Weights of a small GPT-style language model, trained from scratch on English Wikipedia: width 160, tied embeddings.
Each number is 128 + 24 x the weight over its row's rms, rounded and kept within 0 to 255. Layers, rows and columns count from 0. Numbers have three digits each. The size before them is the row's rms in percent of the matrix's.

# layer 17 attention query, 160x160, rms 0.0614, rows 46-127, columns 120-159
093:141148133164132125148066148137132089092118131111135141129121126075117110146123083134096103135111146107124088116166157121
096:109140145112137099133156074109120120126102142145158115134101160117150111127126081132155140157096076086158136112082121136
092:135107156157139144141115139050133135150130109159058171150102105155151152098101129122119072114108108143147102134123130116
103:119123094118114099126108128153129116124125118100163116177163128155122135118111142153156161138153124115142118110153093102
106:139133132156109142092103140168099102132133101128081117127136168146131159098134186117102141125095164126099108118130104165
093:115159108119076106144103109131140096106107128137131118135125121108093130137127102148140157123113134145119127129166108158
089:141093131112101166099138123125104139145088130086109131091127110151097092168135138138129160110132082139149150104119104076
101:146130151144140145108140137114124107118087138080139105140104091109118101139154150146121114093154138145122112134105111085
104:138073175105142126099138124101128109113147135122121142160118108142115136094136132101092144127140137091156091087145120164
084:128116147122136125100179108132109117159104155102075101113122136136098109139100170165161134087122141147117155115139071146
093:078059129123123095124114123101128130161162139090119103194154147116181159108120098123132145162137152136122122107131165133
103:128081133153121116128184160182108145144132114114131142170114117110115088132138124131163122124142112166101123133174122181
097:142130118150122174128111155146125111107108140104105139122121051124127145054137136148127133136128142132068123142186121125
093:128167099110153149140102153117107088153154124122102155147139180127101145142118085110131117155148133165154119141099133103
080:090103157126091106121103153108162105156170142099122112145154155133149113148127096139130159123148117137159119130091100126
100:158119187116153113112099129143131139164161127129157113096075094101095126102098152100130136105118099111153124130144146158
089:127089115146116112105133121128130122131114118147152142128168098130150158087123130144102171120132124086121121093144167119
100:161146095143124129100149146113091143141123104113150123106123161153077121099138151099130117128150095134125138122130100097
123:154129148167129100109131148116155163171121105115110102132119157158142176146123115119143156093112110165100117111167152123
128:110144118119136129089134132124165119173088109149166146103101113121126139125118119132102202112112161088124119148149108116
122:115105137138123109119094134118131125165157093169143145121171110162093101140109125134157142129127087096136147157119105153
113:136080085140104124136114150115092115139108122132104138145096160117132182106132129138135143151144165119136140104138116117
124:138138160156108193095134087131113113091150170171108127157126169182096183115094144130093135088101119095166125158086105149
108:143124125103090152120137128145136104122121087077140164154103128108156139108116108145161113137152099145119101111107125151
123:128125130140140163132119125130074092080133137136115117113144117104161146139124074121155100170100146121117078122116153176
115:128109149132166161163150087115116125121153145149157127148191147130130116115094109139095158063118129105081154122114165156
121:135111102138176107082128138089115129160134093149145141101109096129101107165123157137115187109116136114135142140120111039
126:105089133123143132158093135101117091153120146175086114160127131149111164086145146134106125134169151142145136109121174115
119:173163146120114137138089126089101128119123138111165054134143143119113141122151135119116146161150126077121127162125128100
130:101161125129112158114122111140102168110140135105111135110105119068147142126115122128118129153103120139135116120107145151
113:181121141124122113135149114129127120108126087130149117160137086136082101096113171113123120111104130167144134134148137138
111:100117087139112114139132167064156135136125134200131125107172166152091118127083136133135089131147096150115152159153074145
107:113162144142120157177096157110127148159104125135145083131161112106147150180180108131135088131106144145130071178067195132
112:105126144079139121129167096134157184113123148120138131113144148145177139118111102132126102130113132155103101136120075154
116:119151113116170137100101151134143113097179121139117160155080158158141140145114109117136091171126109162122108152078148147
120:133180101134160113132145134127156104098105140164114128109147182117141109135129114146123137165118179141102155177123122131
113:132179137127116132166145151170142128139171166129121138153108126129140156140111164083105110125147129111112111136160135125
122:138135112161130123113126136101148089101085119197122094101112117142119128146135133126081135136120139127105100168136144152
115:120185080108143169166122127148110124138138077173073078115134144129111158110112139130143135103082088146099100110115097142
112:120132113120134095105155134142127159109144149155129122146143147140110160139079137099150143103181089154138155078124120169
117:115165088134145102158103176161149164129084132155108128120123073128155148140163132107138149125149139167100097110149127084
127:143148119089135136119146118090133130118144144125117130105102140150103146117120138132133199112143160141135133133115124086
129:127137129160131131184121100148128123134101131152161108162117118086121100145157119168126131092144095150096160185148127152
113:126134139086161134116105102099090159160125080132103108120126167104114163116170134106159116163170111144132125128133131138
126:175127148129109100120071096175065121144128137127102115128160159144082102120152143107102127103095136110160128118130122112
108:134093159144168105167123086119161134104103147149126176180122086091174125145162091111113164112120128134140143134127161095
111:068106150155122121154112125115101130121125145120100140159145139137117148137148115150133126136137115114168128106132125134
124:072135137114105077132089108156147103158132106115136097103144166152129130115164138152112147127104153134161105129100111101
112:128125108156089166132142140130105149121122138129113164110146104155110147116152143144112110121143126119109158120111141110
117:100134098109137128137162122098084116080144101151134122152111133144153120142129125127153121109146121124155136128146088139
104:140124179141125138134121102108152064112150163147143098110122118145163150116133183133121121152122122128153121122149187117
100:110118105093128106153201104074156170154136114115116123127172156094169137137136056126177144141092122149162119152112111138
097:109133149105140152156147157168105152115123112122147095091108119135052127129134103139135100144167131104099148131116067126
091:126124125124125141187147082178127145108116118153135131096122138132116115183135087100150140112111104114178151128105106083
095:090122141143127193174162117170152168145136087140090100168080086117120100130144118126129133099153089139126105133145132130
093:157129142147158141152152163112140144119129121134073081126133087145161172136137075087136119133108150136131162127125144127
101:163137128120116163162107171114099144155120113145141125110127088130067105104149137120136098139179127109103136108137109141
085:161119119125167129181138200082140140129109120124086099177127131139145137135148140143152161145163137146131111100127171129
083:149113091144151044093109118117147104144113123098141121143110137101175158152139117123128110155104140105164085103128128087
082:136147128157102120108104145205169136111119106104141152140126152119101100117095163118130103108117099156092122134145117112
099:080142136144126177149113138154128185120130130156126146136120127106074137115110129136180107120143114137139118143108128125
104:139123125169079108146121124137135156106112131136114153124180141147133174100146118111138068122114133110118143158125144125
085:121124113133127129158136194104118156117154143149133181162109126171134135121151100146147114122110125160122158150140091090
088:103131090128124097139127126084123128113169121144150138107100166142150135169127101143125122169102118130142174135096127078
084:130115098087132157136149119157201098122145144134087178124114102129124126208111104126128143088147142141125124130150138139
096:092111170114159110123138094125154134127113164172122101157128125119143102166157100150117113115140142121165142117129179132
091:141131150136133161128184135153127151115142103106111141102115108091118130111135170135113108086130112137157126152117090103
095:122160168119112137147120138218132121120106142136138124148114117127109087157106167156116133138155140110124117123124090140
098:175152120133152106092093126110113094126086121131129171097121147127153163144102099105120108183113101131115147119146155163
089:113110134115158118131108122105137143102123116132138132183135146169134126137132146100133124133143118119103109131115134136
097:120170104111128144121119152118127154146163138072110104142158170093125171165138103139162131087148137169104131143148125082
087:132106149161157073118101087107154123140090152128106104133078158148136145143113124122169153121102136119146138138108194177
093:128117107134132134086122111107095118151113120110162156165140183144113109131143086104128134142147129136107088104109123132
088:142181096128113119119164095090062122094131133120130126094144198127131141145132090171160083159112126101152149130120142117
092:139150114109091083128125135098124119146147081136158158122157136099112164160119090146146093150105116148132099136133117103
103:141164099129133109163114097127126130124123145101103087163166194167133129123106097113136128151141138164122159138089114105
094:127097138131140111101140112082093111125126160153120175122122159157209129150127082143095124161078094153152117171089157158
089:086081138127108162128136133186137149077151125160099097131117103132105144131142149143117144095120149098121105138125135147
086:132157131119078099161107116153120130131125162113130110140154163173130142132107120131128193092131153130141107138135131090
085:128126145118130138101168120106138161109100147164105157094096096121123164133118089157089183127121110101122153119117154129
093:131138153093132169153165133120153135132151124104134123108068102158133116126133114145135131128173119114144134143123097138
104:109120149150182104097160097091131121135150138125104147083095158130165114110120123121141138111100150138157132192133132122
# layer 17 attention key, 160x160, rms 0.0596, rows 46-127, columns 120-159
089:125131153136117119128133129128135108075130108168111119139110172098102138125149098117123129125136143138100117150121146120
100:146134121124140091144111068146120096084105127144200124148111155115137106140178110173166158138081084103141138109129135114
093:174130150142155129138114124111123103176121130110129150133119120149129138092093173158129139146137175105126104150097150128
101:114131096095130115119137106134139116083077136105153118156123140153131093140161143103120131138116153137155106172140038112
104:145118129146139141147117156134152154114108103129113127113082138176131151128121127154104116104116158118108131101096127130
096:153138140119137126143147131100080156136117115144090136103125107153128153121107121109116151149127100146106134088130131109
100:127159134112129146093144140159107110178108112121122127074152126150177150132133132103146159099125115115103148155148127144
102:120102132132146100125113105132116107092122159133158108150117110155154127104121162149146147114130092139106124120111125087
103:179106131159136151135090134150085076157162132111129106152133091132109157093148103086091163145153125095114150128151154132
087:132156128137156141140127126145161171127071119148135112104143118167152132111105167088167169108176114148161092120110115094
091:117104146127111080133145115092147106099161117123105105166109136128165113103144139057120148175115162150166139103169171158
102:118124141114142125130161130109122134129132088124109137122043142073131098159123127110138105154154086160120128082184080158
101:132132141142116157158130145129178138138095141127127131086130061130141142105126129134141127122143155143106119149092123134
099:102134152111106120104122178124136088171149108114104164148145209131153120143081132158138150131095102151139118143095175123
085:164087160084138117079131145132133129129125113158131139106169176150139147124112136069156155175111141152117144123098130127
099:124140140135120124122135130113142148113161118132125156168134109114096113122098153141123132116121150162110133142166189165
090:128124100170057107121127142154170121090130112138125113131138140111080128142170119122100146115114172105105122121141140167
097:104120096145106094105121134119106150160086125146125116165138152136107095146158121124151131115125142145156135099127069134
117:129095132128169100124134135116117113107122159091121127099151110145167160107141090134113134159116065102114151120156116116
109:135139148143157124109149139160175158078138105131147109101142133077138107168133123143105156184116149117106127097103200173
118:102108120057147102142133139121120130100102082135137137146126127108089098128138111126131117158109171134163140103124123118
109:123162107112105095135145137121163164135140120149149150091133144122111143095111104142141168107139124188165126142093150094
115:145134150135106124139159108147134135166162081142126123182158123171128152133120113119123089114067200111137093117059124125
117:112137107117113180101129122110124080131150122120073148147106104050126110119138073148116149084127115111154100132148116149
117:124136131144139122161140147146134060104137073153150120136117124115135146106120072129164080149093160124116122164126154135
117:148109130147109151144177158128123063137137145162110164132135111160118149147107137143092128122139101085096082135080148144
117:153129134124140125107149143097137122137133109106167120088162142146127133153127188090150169104144147158176141172140142135
117:124132178120103122121106135118144123155127148116105104114105094147138166107101162136081143133119160109097098137143171121
121:128125148129060136146160181150145093111104130125144095136156153126142116100107184155143153094125153125165116124136119121
119:118130195164170123148116161120112145136182145138138153126128128135138142121118136222134139108131117135152151145150113126
108:129106103090106110144140140117096150181126110141141133137116114134113132112122111059121099125159159121151102121171106158
101:108124127141153128129150188102115102200083139150112132126123128129092170090140146106091116122165081137116071128115080131
109:124102158127129122147105173111165113144104123131093145135131132092145118108115154179156112172109125127107133137120157134
114:106126095134141122119107096102107128177128147101109132146114087068124113138141100120149098139146105103125132068147121177
113:114134126116158118139100104128127173191155105109083104156114136163142132124122119146136114106145134186128158137124094127
113:138151095095152113150144097089151178105141142113152124124127136142117140144123078196121100144156130125095097147071141082
105:104110127117137133128127093105159168111126147122102113125095091187109131092155123134136079106131144166144107104101140132
117:157103108137174134137118142133115141108124097174155078127112150188137143117111141097104161157148094118065146123124117140
116:126109156105118154123114126139172088149086116127128106125151166141167134132146147210159103104095128121156172134095087124
110:146124112106095110175127096118117129091138134157145132125115140116120134158102121132089112149134114174153085078161094162
106:110136107098127125098113104119181132099121156109114133102118108137140087114134117085132141142131163097103097152161132147
117:117114114104108153132144081139123124137116151125154122118150125218133141130147149121126133094165088115149132144091114101
117:130130135120123149186094131128146107096102107118150110142115115129140107142127127123105109159112104151125091138094142145
117:116141107101101113121128108115110123149138118080093137137117128113141144140139079117109133149172110113113100096153157143
121:137144125141101143097120143145083144143120134122103103084133135179154145144143142133089131088115138158125118078111120091
107:136140100142166126133122116138122127111130114137130175155112125172112121123155094053074162131130081116124142169132169148
115:144145146139116107085143142128126144108154127143153153154145130144125141140109136121140114190122099153112114125100168127
120:132113105095135111128139170127165156116124115117106145115158158071120128149157111163123114147129153140129126124150149143
121:099124103143104124099108185131136150136127134137168118101156120153136106125161142168130133125109133163066124120072115091
118:131137139079149155116134122119132080156123123105161162160127120172130173101123173155096156094115101136140088154090085090
107:142152164161135126131113142132145168106124150137120128127117097133136132129104142083102154127096167106120125149148156157
096:134141133094150131120135091085095115149164109150120149137128142090132129146113121171175123109141097144121116107103157121
103:093107125110184126121131117146108160136120089136114132134148164161118092115118131158155137140136106133129113116123121127
095:124129131122159108148128096180110136166111108150137138124131166098104101139109094188138139134117095124127140124147086106
092:118118162147134123165112130165127165128141136098149086129124131113176126109110141163137111132149102131143087107160151144
094:149139176135117154140090134138134115108098155154102135100105103152134151105171169121113118101097122126121144097121186150
109:157110122122118147122136158145164152130117133096113154115136097135119112134142144118148125145132127123138123126107048094
086:142115168126141140128133132149145151154098172126120148127143169129132133129178121116097141119124138160122132111097140147
080:122154104164146142125109137131140121126108115151146110169125115082115132109158101104106109163148157156153101133141130140
093:115089106144173110141143096137125104150109058075149149169125141092133158121073121178160089159146155154114135130126113078
100:108146134102152097124140090123104123145195087134153161123144125108133131108087161143114130131147132109087106185137117092
095:120119135160109181141124144141116141148109156112101121087139113150114136108111135167138112117122149127138134115147141110
094:099150133132129101142120156103096149132160075133177145143142138148127171160115087133118117123134130147107133121106136088
093:135152117102120117136108107110097105120120128159137102128154149128141122174106111107141097147115103149124134133091121096
082:158142128118158109119143146099135113124135123147124130117132139115103144106091147144134162147142077140127103131159156126
101:074127103119154090137100094132100128155147150123144120129118121093153142120130134131130181127112105111138085134125164137
089:127124159116163152127130135127104122112125104092115149113124124131101179111096174186168140074147117154160136111151142079
103:126107144148159128119165100136163105140145127100127121169121130113108108086125155139078142162152122085117135157151088145
094:138165124178109142121169153118119087083124107140106113112137117139135125168110146122140138165140148126088147158127156153
095:114145124108109108113127151130137121119100108132135131132078161194088125136172128080134136113090146162186124123151157109
093:121133150086128087159106119107188125129137146107134128166107141108128145134177099124148138075131148154150142139119138121
089:127149070149113121128143129104121134132150101134123107120133114107159144130105099115126142154133094133107145100127130145
098:133133069119079129168130104160119107145095119112161083151113179133105109147208110121140110120109143152146152122151117132
092:132152141118114150136096120153111127088135123153134128132153111099108104197116126156155094133120134086121108144131126118
093:149144093060144120201090125138116112160120108099134180140143143092113088138142135190153095155118116149137151091083117105
104:111151093119146080137105137141126086133113166100149119147103144093100162127176108099122137158113133136136130165125127139
094:137123112186131170129101106119105104136137069135148115087132110114156142148113117172116151152101109138113121103110149128
095:142120173123151108100154115161139134092166122107105127145112130137128167085089145158135117125145108072066098172136163127
094:100148090133089126187108153162146130135125141128137109136165167100099119129130094138104113119147127141162158124142138130
088:108106147135146142142130124133128146120139108139112155107108123117133153126103124149074164113137090112090132096131154093
091:141139121107175138117145098100112141111129135114139142112088134127173132142111129127109113157153100119145108117126138085
101:108177122139150189096150091095079150107131104157117131100126136134160186127075162141157163147124100134083127159132129104
# layer 17 attention value, 160x160, rms 0.0574, rows 32-116, columns 120-159
084:102091134108146106126130118151142113125087140164130157125115094096149112105146138121133165164130150135094127146128129121
080:141112143102129164152091138157107151114095119102163117150123140100111110122190131113129147112154092152131143112115112113
092:136135096131164142076090151121147154136137129122146130160150118113135120107083149134135121147155125140149100124085149143
095:082124086125125139177165084123123117108142106160122125169115112151088106133128124170146069127130135141057118147163157089
086:079137120123115189169083112161132092102080156084156169096101109129109127131124132091114143152128162120131097117128118119
078:145145149120118163142122181127128144124098110098119117086047109130149136106152127105134146193102128115144093172095147144
088:106111088116119105107100106146133107121127148167154150158130124136145123146125131146185135124165108107098137079178114140
078:111098149149134095094123107121156146150125156119133205131167154151118148111125094144088163129096103176120152149082138163
071:124160186153123104175091130114097129076105155132109119137150124124135172159145112119150090133170140123104167126167119152
084:104153100150145140140122151118088142144153139148092127146141169168143121141147105112170113124149094105136145132151121086
092:145141134098114132130172176130156166105145126128121145152140147112126104096085109161110113110129143086121097111143114126
080:098136111146131093167092084100150105163133159154103125093135087153134133147092136110138144153114122134117130178157127165
086:165194089144142144122121108149142110082097139140049142136134185138109137126124137111124130182135111186148121108145132111
077:117161119184183131116130132162086135148139146118170148077096164123110136092127103093124096173148097103118155103136163128
081:146163188137117116091142148146103110109135135144132106111151143117092109138128144119116117096145156124145133151136145131
079:129119085136153137153110114158125123134078142093185129165124121134173129160145150093138129186132143162118101135058130137
092:138084132119145110109138147120155101145134104142156105132141109130137121155170110153144104089102130132167165108128138169
078:099097089122111149138137110131168150131131113171138133136137130121096142146119092168154151144089100115093139196105154127
091:118120111118131133152156102132120131117118160137091122120099152130114108096127102133142120146135121124087095130168131135
086:099118135126102088091161131137126112152130100135119131130125133108144089115128164094096173135124098130137109128130114085
093:126133151142099081089141159167123125155146169150105168134161161114153147112109107103113138120132119107130121117144131152
086:137098083121163139127092052137119110168163121131142133122114133095097147147112133123131137112154114147085086140178114132
089:128140114139137158147160107112120112123116105145164087114133047144147102087120093119173132125132108119089136123137184126
084:143162100172133122115134110114124148120103141145112114155117152145092149124126095152128144096139122125113109123119137108
085:129143187114168070101164136127149112137124159094102143149125134122115099088113132116126100143142088108133152170117132083
089:119139111131102096143125118135112120164106130107107108154119121121142105067136140147109138155142127147133154183159132107
087:107119129110123101110169138142120106143133157091118090113107148165162160117111116145109139176132111119120079099134120148
084:128179098134112136159106129157116146143065141132108114121112132051112132142146149120092088108122107128087116148137150136
084:186097113104108071107166146133151111129155151122096093131098138123156141115097169161158142106127127118143119108152111100
081:128097134124146120086149114111128138154153151126068134123127138131157123131125119124144135126125114144120161114146153098
086:156158129100105147143142106073120114117119128089147104108134096121090174107145090118146117121132109116111166164124115133
086:147136122133097141160165177103162105154129119129113089130115098181107127105162127123143156160090141083117149138120152114
139:137135137140138155177093084121116090143138152101162156130161133129133123163118134107130074122147129145129130165137142122
131:117166084126128163117125082122120106140167118119100115117153127104097127132145147114152157103106111072114150107108069134
125:134142133153121144162100132123122142077135103107132098143128096088133140135123148145120108122087128087164126158147128096
128:121171144133119168083162117103131131102115124104083076127130164139136143101127127068109127107122121135106157160125118140
121:138117120114097123136147124112116129068082147138133103144133132121111116174129143110108131133173107128190092187165157134
134:133142138173185133127082104140152116171148133157120115157165133114093118117155124131123140142128118124170112158104142103
128:092136129109128119175115123144164106182152107145148169121167105136078100195170146139120157147121133130120131163136142111
133:132142128111141133160170118132111118085150141115064143157122118121096154144104164139146120149150154151111057138143139115
138:136106126141096127124092099130108101120135124122117101130119104106107080184077148165161137096105127126146114158152140141
131:122115137160182136105188115167138139126145129097132100193141127116111146133169126108112130164095087133177101107074152129
134:162169096133128140059121127146165128106141166114164135142123133121095161143123103121087114098065118162113093126134162163
131:105112128116156085107097110101152141119107116120120132088182110145144152071121136117138160116088102124127078135141153123
143:098112104108129142118147099128122147119094126121119109186156128163130098161114129150107141087132117116129139162165140100
136:144132126169113117093108161117171103150170163152150115123127153156120096151086102116113117108144111079126106175137117122
117:138115147105111157120092107155144144120139144095142136157079132123108100137132128163118123100113164144096148159139157170
139:119143129124093118134122137134134119148112126125147104141180154144184093103108094112123131131132094137138124116144131158
134:117125175139134133165108071139130163111153153153123107157218139116102106119152129147135133111123087082101093138142154146
133:147134129151098129193163123107167134164103078143113102148128103155161148146179111130113132150123149173112130144140130107
135:147120134136174136079120175142127135146151148126127130089175138135160100128148121165150113115134109148150076119111099132
135:142117103132123107130110135100190098121137138168076124114072122154116112157107130115196136144107100167129147127121122122
131:111124105131133107118132153116120099118148148182123096139133123124129109112121089169118104167188109108135160130156136166
130:159138141111111160133123122184151132097094147121102179137134099095150094070109130142130158123105116119105127108113133136
130:141136110143139142162160092111148124090062118117113138125145084111210167167189157114138129154148132149140160128139131097
133:153138144145087129127166109111132155142133115100142124106114163093096097081143134116111123126144124151079154162115158138
130:184087160104145156100124122104126090107196141129129164104101120166114109138113132123115090161133140071161137100100106133
134:103114118122105128147147084122143136138145151143135135057166165124093148114098123108120138155111134161123166132135152136
139:089113100160142090109167118142097146093135178122112112188132136129129131108147110144131124071122096141118189072118126090
134:137140145139080108129096154124129127110121151187106130152134149147090102151130111152133117136159142116126087135187129108
135:187120096176166095093107106143138133102109137126083096132119160152072170116149144118139159156133141143174090135150116097
139:132128116156109083186121127133182126100167125124161093129157097119151138123129113120113150146133124142132118106116120091
134:129134184100113131132139151120158130099155088127121133116078110146129118143098122132127163129148117133126066144090146086
133:087120134120149130113180131120114149083119075171148120134130124127107129142105127117138126111120104117115127141147128124
089:137126178153147115108145105123150110144127143101097068108121150144114105091130097125131164107141091138102116129065132140
088:130125150157141162099145117149108174136124154123098125127138145107125145109140128141147109056131118140132111131128137112
084:133122143152138159168101144115118174134087096093121145145129130089078173129171168103125113107130163139121151129152169171
092:168136174127128119139155159107146111124141119145080101135144090126134114159153145110133139115141125166125099150179080166
085:161129069124133117140159171120133115176110116139140139149127093144170106127140146111156135125119138105113138112134095140
088:130092151122140098169156106132124123164128114141118138125079122128129120111186134127120109118161136120142094115144148130
077:131083114127163096156155127109124148105162129132158131137145153123136115098133085132152148120130151134110140153139145142
081:176126164121110123137139123145177077120152148157117105081131120106114166159109127115120129105131137146111117138131118163
085:116111154104107171138099135123115133111113138114121133112125139142149140119139151106091091144158132101139135083101118176
083:135109147130121080157131154130119124138150089093174129160125126149153111164122136125153102120168151089129104122123128088
088:090105122097121099124141128117130092097107129103097140125172103108145105147154097160132107156147147133111121093120133131
088:132170173139148163163124136150155180150146097156096136130145104116111113142133112142115115143093101157130080131130159131
087:118097152108135152132129129138120160099127145123157119167190144097151127158165107164117112141105131128159103134084116155
088:100119154181124152106119125134162128163133132103135125148132089138159124117099112152098108157154144120133096089096126191
076:148141137147107131128111067118113119107132143103143154116112129096099094129114129122115139161143102078122141110108127139
087:138185133167140136119127107143125163162125146114121173080171131097107080131138142136114145126126102119123158150101111156
084:114137099130118096157122138119108144085131115143149127121090133096131132182147094129152119120113134122136087132112104123
083:176126160147118076127053112095097114130137189080123134158114116130128103092112136122100089127109098089139150149119100155
077:133093135127135186110137108115088134141134152094114152087110106152148129148129156136135087112136127116141140109123132169
089:120088078121144160103129094153126085148116133139124100153135152169147187120133124156142120114128152095108120145147120144
087:135114118116137103149167112151127079099094137156122114135125140132116156096107140120134098140165156123123093137130158181
# layer 17 attention output (transposed), 160x160, rms 0.151, rows 32-116, columns 120-159
083:188120144132132146101114143099107121143096089107121144115135122164115155115144115125111094089157079131162145112121133088
072:146132125137118111096131143101096120173104139130137129132088115113134145115133139096152101138112164175128152124126096120
093:107086107128114123132140115162110169109084125142145119066150096123106157119159112136115122105114105108150127127107109115
088:127124135108109141089152145138103131140131109124138123114131174125141136138120206103115114090132090127141142133113142122
078:130127160121141080126151169096144171124163125154144104137163182143131107134106110145141130123105123162137128149130166129
074:150102146135177099140122128146109151104137131164132159090157117152126124111113102138139132124105118107119126115145138116
080:119119152133124141136129114126107151151096096106118146088126112123103161121145176123085058099108104123165149154096129096
072:102146136081134133150103128164121126086098099108115085125162078111122119199142119157162119135143138084145108102142139109
064:117137054132092150110117107102113093165149136119135110129103128160144102089114136124123151131126140144105130169091117142
077:111144108110105147121140104113170116125158111129126108135111101103110117124109139137082174137117167135115117123133153177
091:112090104172115132111145116128126124149114112114124116128138137117098154127119168097134167137147148181122148120133128160
069:120109148120108140103145177116096159134154130119153097155167159113109143115148122136125110152136147097084118126112142090
081:138095157100123111150112095100148137107144157140188134133118082107138131127126079153111136148136155085106126150100117140
070:115163117086112135136129112145121122128153131108097116155103099165118100141123141144131149094123121135116128108123105143
073:100124096143144126145094142153093137173143110085109143165095159136127156118119130125162143138133071125113126125128110121
075:109138104116141085125116163078126174137101132138141153084154140117120140123131069111151103127145128128157095106121079116
081:075168071110104137158107116123111102158098149104129162120135168112129121129143182120111099097138111143167093142129117078
071:128153144125145140129103154115111101137133150090124102119166165108152148160142151116105105121157146125132117061152135137
084:151135149167155112128102133127137088147120133111153110130155142124134129155130104144113134159122132127129170106112135112
072:158114145137126135128114100121186154135111138107140145143096087134121135135135142152130125112140142156137153163140123129
081:133141126153155184169106115117120127131097132109104071152110082142084123144119113141112157145136154118117140145136107135
079:151137141138096149127137149178125149130097147102141087126147127147132130185139171134125079130128136130145153111083134121
081:134132127117099120104135126113124141112157086165091150140109184148139153101128156151100099113099100124154144156119116096
076:104105123115131138120130161116160088118153090151109110113112121126149098137104160113094137170135077107086137134126156171
082:159114084153095190116107141132114098144155097133088109138138108126137155161147162134129173143133133146131145089145163163
083:164078156142143129107129151096096160161175093156124118115141134162144159127125148134142151142081146125128131128130178136
078:124127128140195157165128081167165134140095117133133130118167113121115085148144089133137162112127144112170147130129124110
077:153106165157169110138137161125099124113134144136127117158142147178167171132112082155123142175108192136119128130137108142
079:132105113134134133120132069113154143135111132161123116120120102124102142128134161105081111145158142147147150144101107155
068:156149153122108189121160127175119106080125145148168135119127112087100113140106165152135114074133103133127107133131143156
080:157148123139131081097148190110129156154188149148103154124085161154168100128108173109128142127119124127103116144136141149
086:156111117140181113120173126095137130108149112117142208114131145100140104108113106116132136107138119144167080109151128137
161:150155162075113121153108169125105152130134162151078064101140172156102106161151133130112119141095108148134149128099095127
157:129090144137137082149097104152117117136162128111144111135109139153125150153108135140131138096115142146137090101153091108
142:104123118174158101134138078114140162118122130165156130132120191123130129133143127092137088127148137112119147106120122141
147:088091130092116145124144129114128145125146089173135176116133107143149113122108108140173117192110110140154088153134155157
135:131134104125143130087110126143150121167147127110107217121171139131139115148115176119114083129138122111089137110110168100
159:109127101094116173134113159160118137156097172146136149120155144137136172149114113104105166135149114145126146098090120138
143:160110153113125110092112109116097158061149134116115087121132115092135173131147125152149113122120100154115152110128122129
159:094100117203100103100131127146129124100147113098093109118142165139127120132185064138196143098128160111102142145140120147
148:127155171116178128141144132116086112139120156104136135106122145184109176092133127128118123175147148112140146101131154125
147:143141157084122116124093133134134111106156121151132143095159089122142180154122143123137144130136133141165125079139115110
153:134122194133117138130106103128107113116106132151097113160131146158125133123133139163133146133096047137127128119164086185
147:124134168131162150133129105129105136085135101145145087162110129133134095139199128147150151116114102148093117166156162143
151:143153088100132116128138108109109133104139078094158145151126134198116127137152132118138117174137118107137125153108125176
153:088110134165133164131116097118136108107085134140140127157098130147111119127126159115077206189170128148074123095104128111
133:114168080136128110152126135153136098128113073122139135130144150077136165124106162125105106100159066120153108129151138127
153:135103089131134153102121133093121114113121130136144129106105107137105114125110141141165118199117155128089124142100142081
156:141145136122152152164118131145126132143151117158134095150091186133123127153128097121122129112123135131104142120132129151
147:147164121122144150106113098086128148131151172137149155098130144113142153119119112124149162156114142141137126149134088150
151:106136118100104109104141168135120134167132156105154125137090077129115134116141111122100147125102113140105192156162138105
138:102146108117119138103113093121134173107104124101096205102122140179099083076148123139133159110139152147154102174131158170
137:148124097141101134152158096127132108138138172093117155104112071142141150149107134129150155137111146116091117123116108122
150:101114106093111123148098128117151108094127055112117075113109160137154136114171114138147119128157101083160136178163098142
140:104122157115122149132121142128133124147137166118096136114176150096062149111096148127132125125111063134122126176104137132
153:148125095087143098135150106111160101179133156144137150150102127123131076142144132130117082154131057090096108132147119141
146:111141123125119145152145132128168138150125083153107122118143079122159133139164121113106162097144152116140145123095099107
144:163136143112141102155166125123149144155116136102115154099101135118099099156159110145122128092104117098154106133153121144
152:133109133065101112157150147130101142110127117117139091151119120129097150110108170127115153122105126116132152123104164147
147:161117075117148152135098114143119133121115142134178156155117111139135099123148123151106139122106135127103150113086110113
138:118115111114122125134126131108147117151135116128127143106156142114156173142155135135107129063135037108111107104097123170
157:142141092138137139154107113093140097122165083152104158135105091217120142156129145139111144123100111077130143130144134142
141:130138071074118110098130082114101135167162122134100153110123130139168079095142135131184106137139186131101186127122171116
162:185166132117091140138114091110120153152127147133120131130133115089123085101107093149174163105134134128121160119140070125
081:152148108095094142150112119192154128132147148113110138138148126097111137125127160165118111104130103145139149142118078104
078:138104121121181086114111079106111121116140134117133146150099144148143138132120078113121160206115115156103123133138112124
073:161107109117148152121126150128094105103152107172104125144130111188158153143135078123098129158153136130096091096140137128
080:107100128070115096158119119119114160151147104154139120102131154163147139092098130171149114146122107095140134122098150100
072:096095187151152115117093138112157135115152159115126146120151131169130140121175110130125115117116154114150093122133138108
083:146138111123083169122124123208150134123154118102147145113132099128097115142134174159123138076132143137128138128133096148
071:142149092137093165124115118171132102150140148119118161126098113134107086136158156145142128070133129158146095122116109119
066:123135115130156106124116151079079155119169115147122131112132112172150096123122112105129144147106081129124113112114117132
079:143153124110117107124154167118107148109137135139140066109149163149111152149105134185116167132134079161117124144167130142
066:113126101097141178096147106126143156133087118135136157105119102123108114115146114122147127097127141121179132145123128085
072:128114119174147161148124108174121148148135126187141164130131104163106157123116126118117120123149164111145139166133099138
072:105105110115124085118110127070053104142104148137145145156146140155155158134122155113110141155121121062133134093087132144
079:110146094130164097145112141075104109122126036121081143116111142180129155074122080105114149130135107133110106115134140113
079:147109086142114136145141137192114139099121115152125148129129118129056140087149179108145142098157109120132137156142110115
075:135115115135125127114142189137099140127098079125116126143156097146101160107145140123167106109134102156128147129135092101
079:133094129155156099139112129089126131117080099128099128150157134159129168114139066102131092159121132146151123108137124088
075:148140147107172131130174124081123127160161109136151090080114141162143121105144135117122157130114141130116114149143165139
079:146146106110124156094145082184128149088119157112140109118133105125099137178120093150195128106158115177094157135144148101
070:160108108112118094120135108124119160121123066131131109127148167141111117143107079156135182134135145186102116173135119095
074:126130157117102145108141114139118124132133101128099133156099102117132097113124149133103178116142110166118130137105090121
075:099116142129107170140110117184189128137143126124141137095142103130142076146125137160100130084127132137187137102109135116